{
  "n_layer": 22,
  "d_model": 192,
  "n_head": 4,
  "n_kv_head": 4,
  "head_dim": 32,
  "d_mlp": 768,
  "vocab_size": 1242,
  "activation": "relu",
  "norm": "layernorm",
  "norm_place": "pre",
  "norm_eps": 1e-05,
  "positions": "learned",
  "qk_norm": false,
  "attn_scale": 0.177,
  "bias": "all",
  "tie_embeddings": true,
  "parallel_block": false,
  "init": "normal",
  "init_std_qkv": 0.022,
  "init_std_o": 0.022,
  "init_std_up": 0.022,
  "init_std_down": 0.022,
  "optimizer": "soap_variant",
  "lr": 0.00573,
  "lr_mult_o": 1.08,
  "beta1": 0.95,
  "beta2": 0.99,
  "lr_head": 0.00664,
  "grad_clip": 1.0,
  "warmup_steps": 200,
  "schedule": "wsd",
  "decay_fraction": 0.379,
  "decay_shape": "square",
  "final_lr_fraction": 0.0,
  "batch_tokens": 32768,
  "seq_len": 768,
  "doc_mask": true,
  "z_loss": 1e-05,
  "train_tokens": 149000000,
  "steps": 4548,
  "dataset": "wikipedia_en"
}
Each number is 500 + 50 x the weight over its row's rms, rounded and kept within 0 to 999. Layers, rows and columns count from 0. Numbers have three digits each. The size before them is the row's rms in percent of the matrix's.

# layer 6 attention value, 128x192, rms 0.244, rows 105-121, columns 0-191
092:549407364435474468537451524530468435417445541510520463509492490501518509467407467550594468504486582528494477371533582504521514503491525448486391434427505465602549504458521473560567490500455405515495509499619350520603534460465506513524560482506579607459590517557470425501490504479568525415522454575509507489521482522549478534521421454545514474592513515471451481520456561548470522454545574514481477567452602607538545453526447429531522540519548497498512451429450500451522564509495498358526530545542547492452562499541529562530522515520483455441478502474525477507438459434491554585
095:460528526486595498624581518505435457524556515481538518474527515460491448446584522492478591477482448475514433544483496517529509518476543465526532473501547540482555448447524591608457499516626509422515606423524463573509474426457519574415435505503472494544528501571444451544397453533533435504454498504453564485545509545495407540525544491517388561515471534412578481590592475471537562549431481545451577534486496437456498527486552424563559498421456420455483561535482536433584520541422471464424476475491467455522466517606390554542473393484462486476535491554594511479463487480584498509
109:451486492560525633463504445499525544478473423619548474566489542427487518448454443398607492480458497548585479433511492571551545507498449515491521489514548497565557499493524460489427520583488461551513444521531653471493451548549428549507542509531434506517439543507526528495488495572512390502467462480548433519482475484513599550519536393535414558472531508434619478484463542614557554502552430521509367466489540634594495498488435572491536434470473508510434560536560510506470498492456452568459463457543509542524503521447521497395442479525489439531439517494482572469432452507434550547
102:485533418509513535480515490521487461418561425492435544487614460470495378532622462516436525491482524579524539491475543456476419474504476446426507575443536438508519516464505415506416616519465403464539505528537521406554464492470474511581458506564425458523486479467518520499427495553507510413482396456547515505446443509446456431504507550550433560397529567508631436532510502466457513438497418537506482520438568462522520575588591524566567578498539490447471571551580536495516510479452568603549598445500496474527490545434420573513432496604535503541530501531448540504537485482497479484
098:514515507418499499526597524488465516533489637483576476452468491494490362543530516503435456490589505441488479616544488594466482480477522564474530484495436493499440583510502501532474560513544474507479494552529496533383588471539496507476483440572534568423629423514463484482576471463516552591483516490542422478552452527432461503564443470407558569396411394529521429578458631428445453463547490523458456603451453561460562476504507510513503527454554520462501482454501499510569477550505569441518489601445538479536578508477474502455389514465460516525529433420506446438500486490454503508
101:568508499585474494582478527436493450490541304427453525519534537482491475472576656493488603501478492502460458524544436468531471475541392489505521540489472479505466479498538513536485475469492563489573430426512548410445433492546456496532526488499515542523506432495525552473422412564487514491474468418486505506506517487518503519520542505611378556498577541458486476499531477480558558475466465459459506438448512536503384536546506507570546595511451527431466591496498552542380445397506460492531566456576532461447519459482535503552414583382530553511486503564419480387565469475516530516
106:495471482489488637374540499536431472484516462568548502512647431448536525502440413483536419423490475511477564574508493525548535528600458483577444524471502558470493554379551481533479489352463553422422505572500470519535586486493510519481529462536559464465518535447519518470515558520545438507529441550547465410394495536513503444488438499562409486490575485550431512523526522542376539492473433525531494457434552494473546516576554510460583554599516416491431541490392419505435538570545464428552483517558466506465494500530518536560477503571512430487491461491465466533519449575495529494
102:568505606450533480578500416463445464453430491399435493580472509514486481528529498581595496478465550521476485507492509406460484485477576570508489458482425461513407483484613424376585497423439452433475436513413499465408468492481352444585523594499485445519489433521495567445467486552593506530460571524505557498522578585443540491492489533549549578474489512464535469493456430545535523502551432568462465486506440458417501551607491514462516515493520480444594465540499530599525422452513512494527482520495577505470543516542556512466484497533466483491570471523555496421444471440397575524
092:490543595501477488499483530461497535575536476522434508453478637446455464564467540487472494502509475371541603550507450458531431483501517445447572555417542436537530513559574442540579524508527553579539488524579477531478512474530618497560536504543604608544484519530548460416535496452469371510537546542534469545493590455534514526481513550584530529495598508421561423467458472499511455529450517414476503521489557410520490514418522487447490476489466482365532505492432453474369556506481409504517515492481536536524492518455492476418523568553453453466484422454401534532447540496549445415
093:510505503504524563478538535475462469446520469590438478554547581577601511510475442493517580382442431492523390426419441449492505446595466537525452375533507543414410507448555458547491543458498534503510553479414524520523493446499446511482527575436506518396411500462453498501387585609492442471460473573487587442508453481503501481506547468472390414532498483493555573451498490500605497501514550497498529509438497464501461540515440472547596417438509507550508519537458562540436438423493438410509509490465551622497477446499523515532527448606499498423494496521492524531520508496499431399
102:496428471524436632416530511513476613539550513530373505401605448525500500534484505494367443516470427562422566525496440472540530467511463458467526572556441452480462543556468438453565548325493432435493447511563537546454600497529587466532557515487516503522472450577425447485529542566449487507565432527515474515496521525522510469524508481411504513499453439543465445544461545534423538380559502469546449471465433479522490455515515503539435566489484518504493469438513491490573498588540470491570516512545487526550448469585464421493524523488438582555498450506544535445438589477499482405
106:511423465472497449546452509488519475517352430486439570523520493490544465536446462532470473502482488510554487526474547423464529556596495555496456571470526505419523431610511495467507507505532444588526402458433480416539530514546457511522472547463549391444455480454493555490462456578498532516528431510498352502506437465462571507593571496508480512584539567520524461506448529547548596482528527429453532474437499603422461493545447525489450517562490493522520447517509420519546537456467605540463511465391528561397601542420467540432475538431595536597435478521459512544486402445515513542
102:455521535507493487511501442459554507464398579483570441451435519496501421519505484529519553568522437573414487506458557605566471588437502562514516446488455465508455543523549588407550362465431529434449525482473445458499593423510519518510496499514407480525553495477493615511503397638482466474580521398451471618485473496486502486428486485463514441499438479513403576554514568439426467534553416530534451524456408512504517497455536625457432430575450539576514492483480520444508486510468419522441412513487517507578439484567547506491444484490471519493468504461487521446494525461577513520
096:438522568477577471476573558506494578451543491522522386553520544468488566562546501445480471548485487538475464450422543442427547511427529558524603561593462515584498622549528498440503507486606555473450503564430525462559528505477444507473491468454470423546518530491497497576609615530438538434491514560507575469513412412496563463395536491488560442618475507468501457442585473459550556539452502467509511578449461491455474559464460589548498486473446527521496511483531522487455484577560584499514488473523442432497487480532526444318575507515462549468478582462522524522491558454531497554
097:452558574419501452572584477514581460569464431522491511511523485566443580447548498536444549485622503448489514424515521575596508499432493472470421563494460476528511463446422513522489481534420590495538495510400482541515449421495559532470548488561577580487527449465511422493491485489475434523524612375532497496506436563554497468485507597527520416573521578525430484562554579571555500476472600521544544570539486535478469379505560464462522582564472557446479509517548474488479613480521567456479460442467448482457452490490586549570592586479478500536424541507486548467550470537525490507
100:388557366448557499513430493505517487489520453506475412472543604452490421545535463478499587491534460588593521538555542481479533503520528439448496536523442534516470503547599475481534464490491568472445503513361475516477540515460539473568484530574478557597437407498552581500427498453588500535484446502562456486482533621440524480524467480491508601449452504508609488569521498450362538553450388449483476441446442555473499480491448553466503531530582386451489487557466450509430508485518509566513538493561443549538548608483504409465521490534469455506503445552518554526514436476546507433
109:413496555459417556551480532522514488564473499543585480534490483504482418523447521460567524543523457529526392551550494502500485557521545549638634471573492507485533503498479483521558455552536484457464412459541495585510528499442512529536557503462500409466420456498479514600472557586382411485549515492565439464571569439544551419446557465501459548504502487546458580565487534424440530572475478501481521403463456517364386531356537594447520489505449418538420486457461534486424494521537432434478521499461431502463448574534469491493485547488513542420520451519469478502538513518494476545
# layer 6 attention output (transposed), 128x192, rms 0.241, rows 105-121, columns 0-191
078:420576504423446483457527482572414483533601571498452539423553437543496456509481493496488429557469518458496531476521453588567469400468566499450445578620455576584494503570474519541515527469456550410517430490531499529539494574556514517421452491511502428478456481492469445467498473436505467588577459465553490486478522553510537587438480463440431450467506522467545620472530380443524434617441507541513549497495445525492479424403402520478502473454528504499491543439529467438499495515464337513446526490415474522460460466517469449501531512459507483460404430463493445395424465517546462472
088:458387458486392491462496511480487534517487514466560509502511542451513542615513476452466451545529568541464474460438542533477514396491464573532554536475501494460417453487596466525464438454508449575486488480427465492527544483441432517537482471487540580436507441493390475460536452425467567520460583468481538590475516488429463543587514483441502440531584406529617426419407533501529478447455448526428475525446482545459512533602487469604447530508427519559480435483523483545415528398479438497482410385428522453512524518413580462463438498474465554468410495470519423580483469454498484506
092:499507541467512480604384510471473509512581451517500532458411515500503489466574497596494575495519474476505526577466471480500458553434466557572513545485515425489579481467467443514478484537550587509486548556508520494424427473388405392534541500406592524566582500484510503492453538434555509385528523487511527526522530504423502463463505432452384400440466525490478558619486476461491490501518496500516536483537438468494478558474527459432501543514536534412563523456467490674552459534512489576489529611512500508470445499499540494435525385521563528552553464549468474540573467613595521431
089:540411501516443517525460554465491465515409489554580520493433519556537519541472506417490433526467421526561493519603529466523493460492463496595479532470426511503539446472531548443519482554528538527564600529517480534487535444457557417488410582472531575494505492493504529522579446493476497515531614464502502520501517504532400535451534448601486533554446569499523524511547585503597524519468620557522433497526457471565407429454476403591512498561448500485521510500517505522500404495461506490461563579472503546482595588421540533621470409622595502614482499523449539549461540562496469585
084:476538496496534445443464450564464496536463431448505461631513466485470641466394453514466501543498431518487592525569464436446415519498535473563563403494443416413521502498465465514507458486507516462531436504566482471508478492493483486414524478437525438468422530574536419477583486558451574517528515429459448434551522459563574572459462430500422357447546523462503487428517478504551532510454512529483570475433572499496547534484512468555398412512482493504469501648450509372427526490449468541460527385439474490579482505475486528510465530523508557482422506522494461438452511540435539439
080:553418464545481426477487475551493495541468452502485424429445495487434417493597441514445424502494391563516518481444649561493420479432491454514568457415504433468603552486566452472383568568503583547566529395503507453506465443521555504553507569513531484518516499435413548551589514508522445512537528557461449503578431446519483507524492414486495440548620554480572487553461515610431515432514476468526475506508483446562475407518529507404454496478496531495491487469487480529487469503469503485422452583450518500513553506465611584530579457581572450481462553554515519553503430481505467515
094:477496499468511480556405611513441507514454624503548442550466460516583508525465484461503549582464426428510417544420527599613493518460510564458462516510534489496477402516466466471559498526488515494644412455566450523522479537491489480552480536430411407516511542468423557448497420498535479469562589484543509443556560492492455603402512511510538447544521540491474522464448453538554379496571561457491461520607510590496446588492559437485538525481557534456550556473529516476460524519451510605571547580524482425418402530477498517515491518511555499521531565469549466448500600500471491485
085:486560473454425524436539482407425516522456429580512556495507485461443542454434416507480482386619437569557540429449401435522512436476480502444426465553596590472576431537443474500555486547529567488436537427550483555476501514447482520499527478533512551466434492461460419528531522556440464477491451546523489439446505452450599523474473470514501486459534516614470571488432605524560492520405592472513494484525377490511533453583436554512440461452494521464345499582529522437504491481552457579426440600545526498467434557442518537445514535530511461462545480488491495540486515471494478491
086:514577422456460500493452545427465469489518494476550477460519429551454504558512473542467430524529501567470546521582549575534508582497483484559521449469475420518442454478479561434492514517400456464490616443532431404555513558509452505420470513605426435601534584436450555610491553527544478408488512504493513495505410487523503579404513472461453500567416511476548544563561601518504475435525499448538417447458543487471487528523550521461502577504552424486493563528436436579471550512563519554527507477514484448518479474535498398589560483497554478460588533423559433425626498503474578530
082:545500509547455477445518449347486517502422539464449416523456477529419453434639452431526548504503364431562451560486488517473424505484540455491435536443528547507556466462532490494529609449513489524485541512517481496525425497419479417521554491420404490503460417453454504476501483417499569497508499500530589525510514507440501534479382453470590590459541555489508493518459481382475514517549420460504497594544501577572526457532465422509427594459445487523498499456508492543502513468497537576614472477463450485444540536476583521527444517457536566430484573557549526568462386508566499526
097:500477411475607390499494531567562467443533584487564426512379511410491476510434537545553488435517456537462567575560529525563501555507518549495467422588489507474444453484481521452534501527503492433481484502542488422519444516526504447518489585488401497572409568460503516522463447453526489505412559527519486488515607538589550503384536500583581393503473566442544481525536540460495478534450498436461513458546481532496496500554484472435480448629532557478520440517532519433519499581535645542484506492510468416522606470505516509546536521465542451537554539499475537544467473444468664540
094:484531515590467450495462518504481532504557462452439417448429543466471458393587417533544471465472587564431348510519541507438461444518547482470469512497524498507553500488475444484481487485477535463504538528536527514511449502528558427495459423502608507446495495508584374558521517475544445599566539473520485443439483465425485441429391418543469483447420459464433546475421456588515476543455501569572554527495478504535528492488474610526550392451584534543523511516532469548534482447434449477441498462524558535567496518534458509486596484510472403460353473523405469481505479462397472537
085:512445493503532523451535458499501602465552581468510584524528463527567650438572575525525578426438558483577490505505432499473537380529564475451539550513615526480512528556512471587493497520458554526414503523543603548456507501500392560569429509512453531426471492604599535576584466508563501522510450444494549536532540473509469401568518575547514395528468436524482436512504615513557555448435562487525478553640523530462495539514576487488469552552577489477498511474487517401530533510496520442521375558484541514541502558544516506507560482505488541508515486509505439553528500526478545437
088:573507395505574597615459467481552395563501566495431543464505447481541436487448558483513538573510519434531463470506418499491531567491435479457403477537545495549567429546457550542491548525455464489553511501485515549447429496490515538560537515481534632521492416460525587539396455434552503521472446542483593470498514527547534461533557545480420386463475483472461520502467491455469580527545479467460476481483513436475540561495521488485456586499465396508492511519455578526515504426524589439662537481462506603577500560474530482574552562493511470472575580526441451472503422510593504566
085:436484482496492494529540527431500502449507474504518424530576534504471442509536613517434409558462569436365537480454483429448376504432516536572533602422539527470470650545600466543549482388433365554506450476548554458531502543593473567556446446446542511446558467542474473479514493514583513463492444494484418556444554471484426501447468473474550507472567496544489505482561498552488426344472526509454511440506496520537520422491483538476521502492506517565539511431548491493523510482496478467494467602500575482526499474538461518613561527596448513494578468420504577541498480502487468535
089:514449560574490477475505511504397452454491462604535553480456499435404518451462492474505500481525499462491494460550487528565502416501515525496497422371464499429521447464399440489431493461542527496523507520446448539466468424592408368428383439373491537469504587519492437538581534592435533448475483476536566480520587464467528473440538467518454466513527479523446502532441499502625456477520507545408462571536505558541493537565548425487541489546409575494440481489454594550535479453480436439539397527487608477544499546471488464530529517435533523488410530426483502505450541428439483510
094:522435416443535443418516519468492494462530541449485547480586527411571530577578469574489514491457523544537523446394480529504599499443499577429461443403606530478454406476512494536448537461557514521512492559570502528501439522531497609539518438490557544564646420432457561444519491472571530432556515530504514561477471482522486503534501589460586468531432448448538524432462425529562562458513474475531507633510497554471485551446529445518507500461488461485447481485499531563384560539501570450531486417594502567549507520498500493492529575478476430587559486436455533477476547399447566507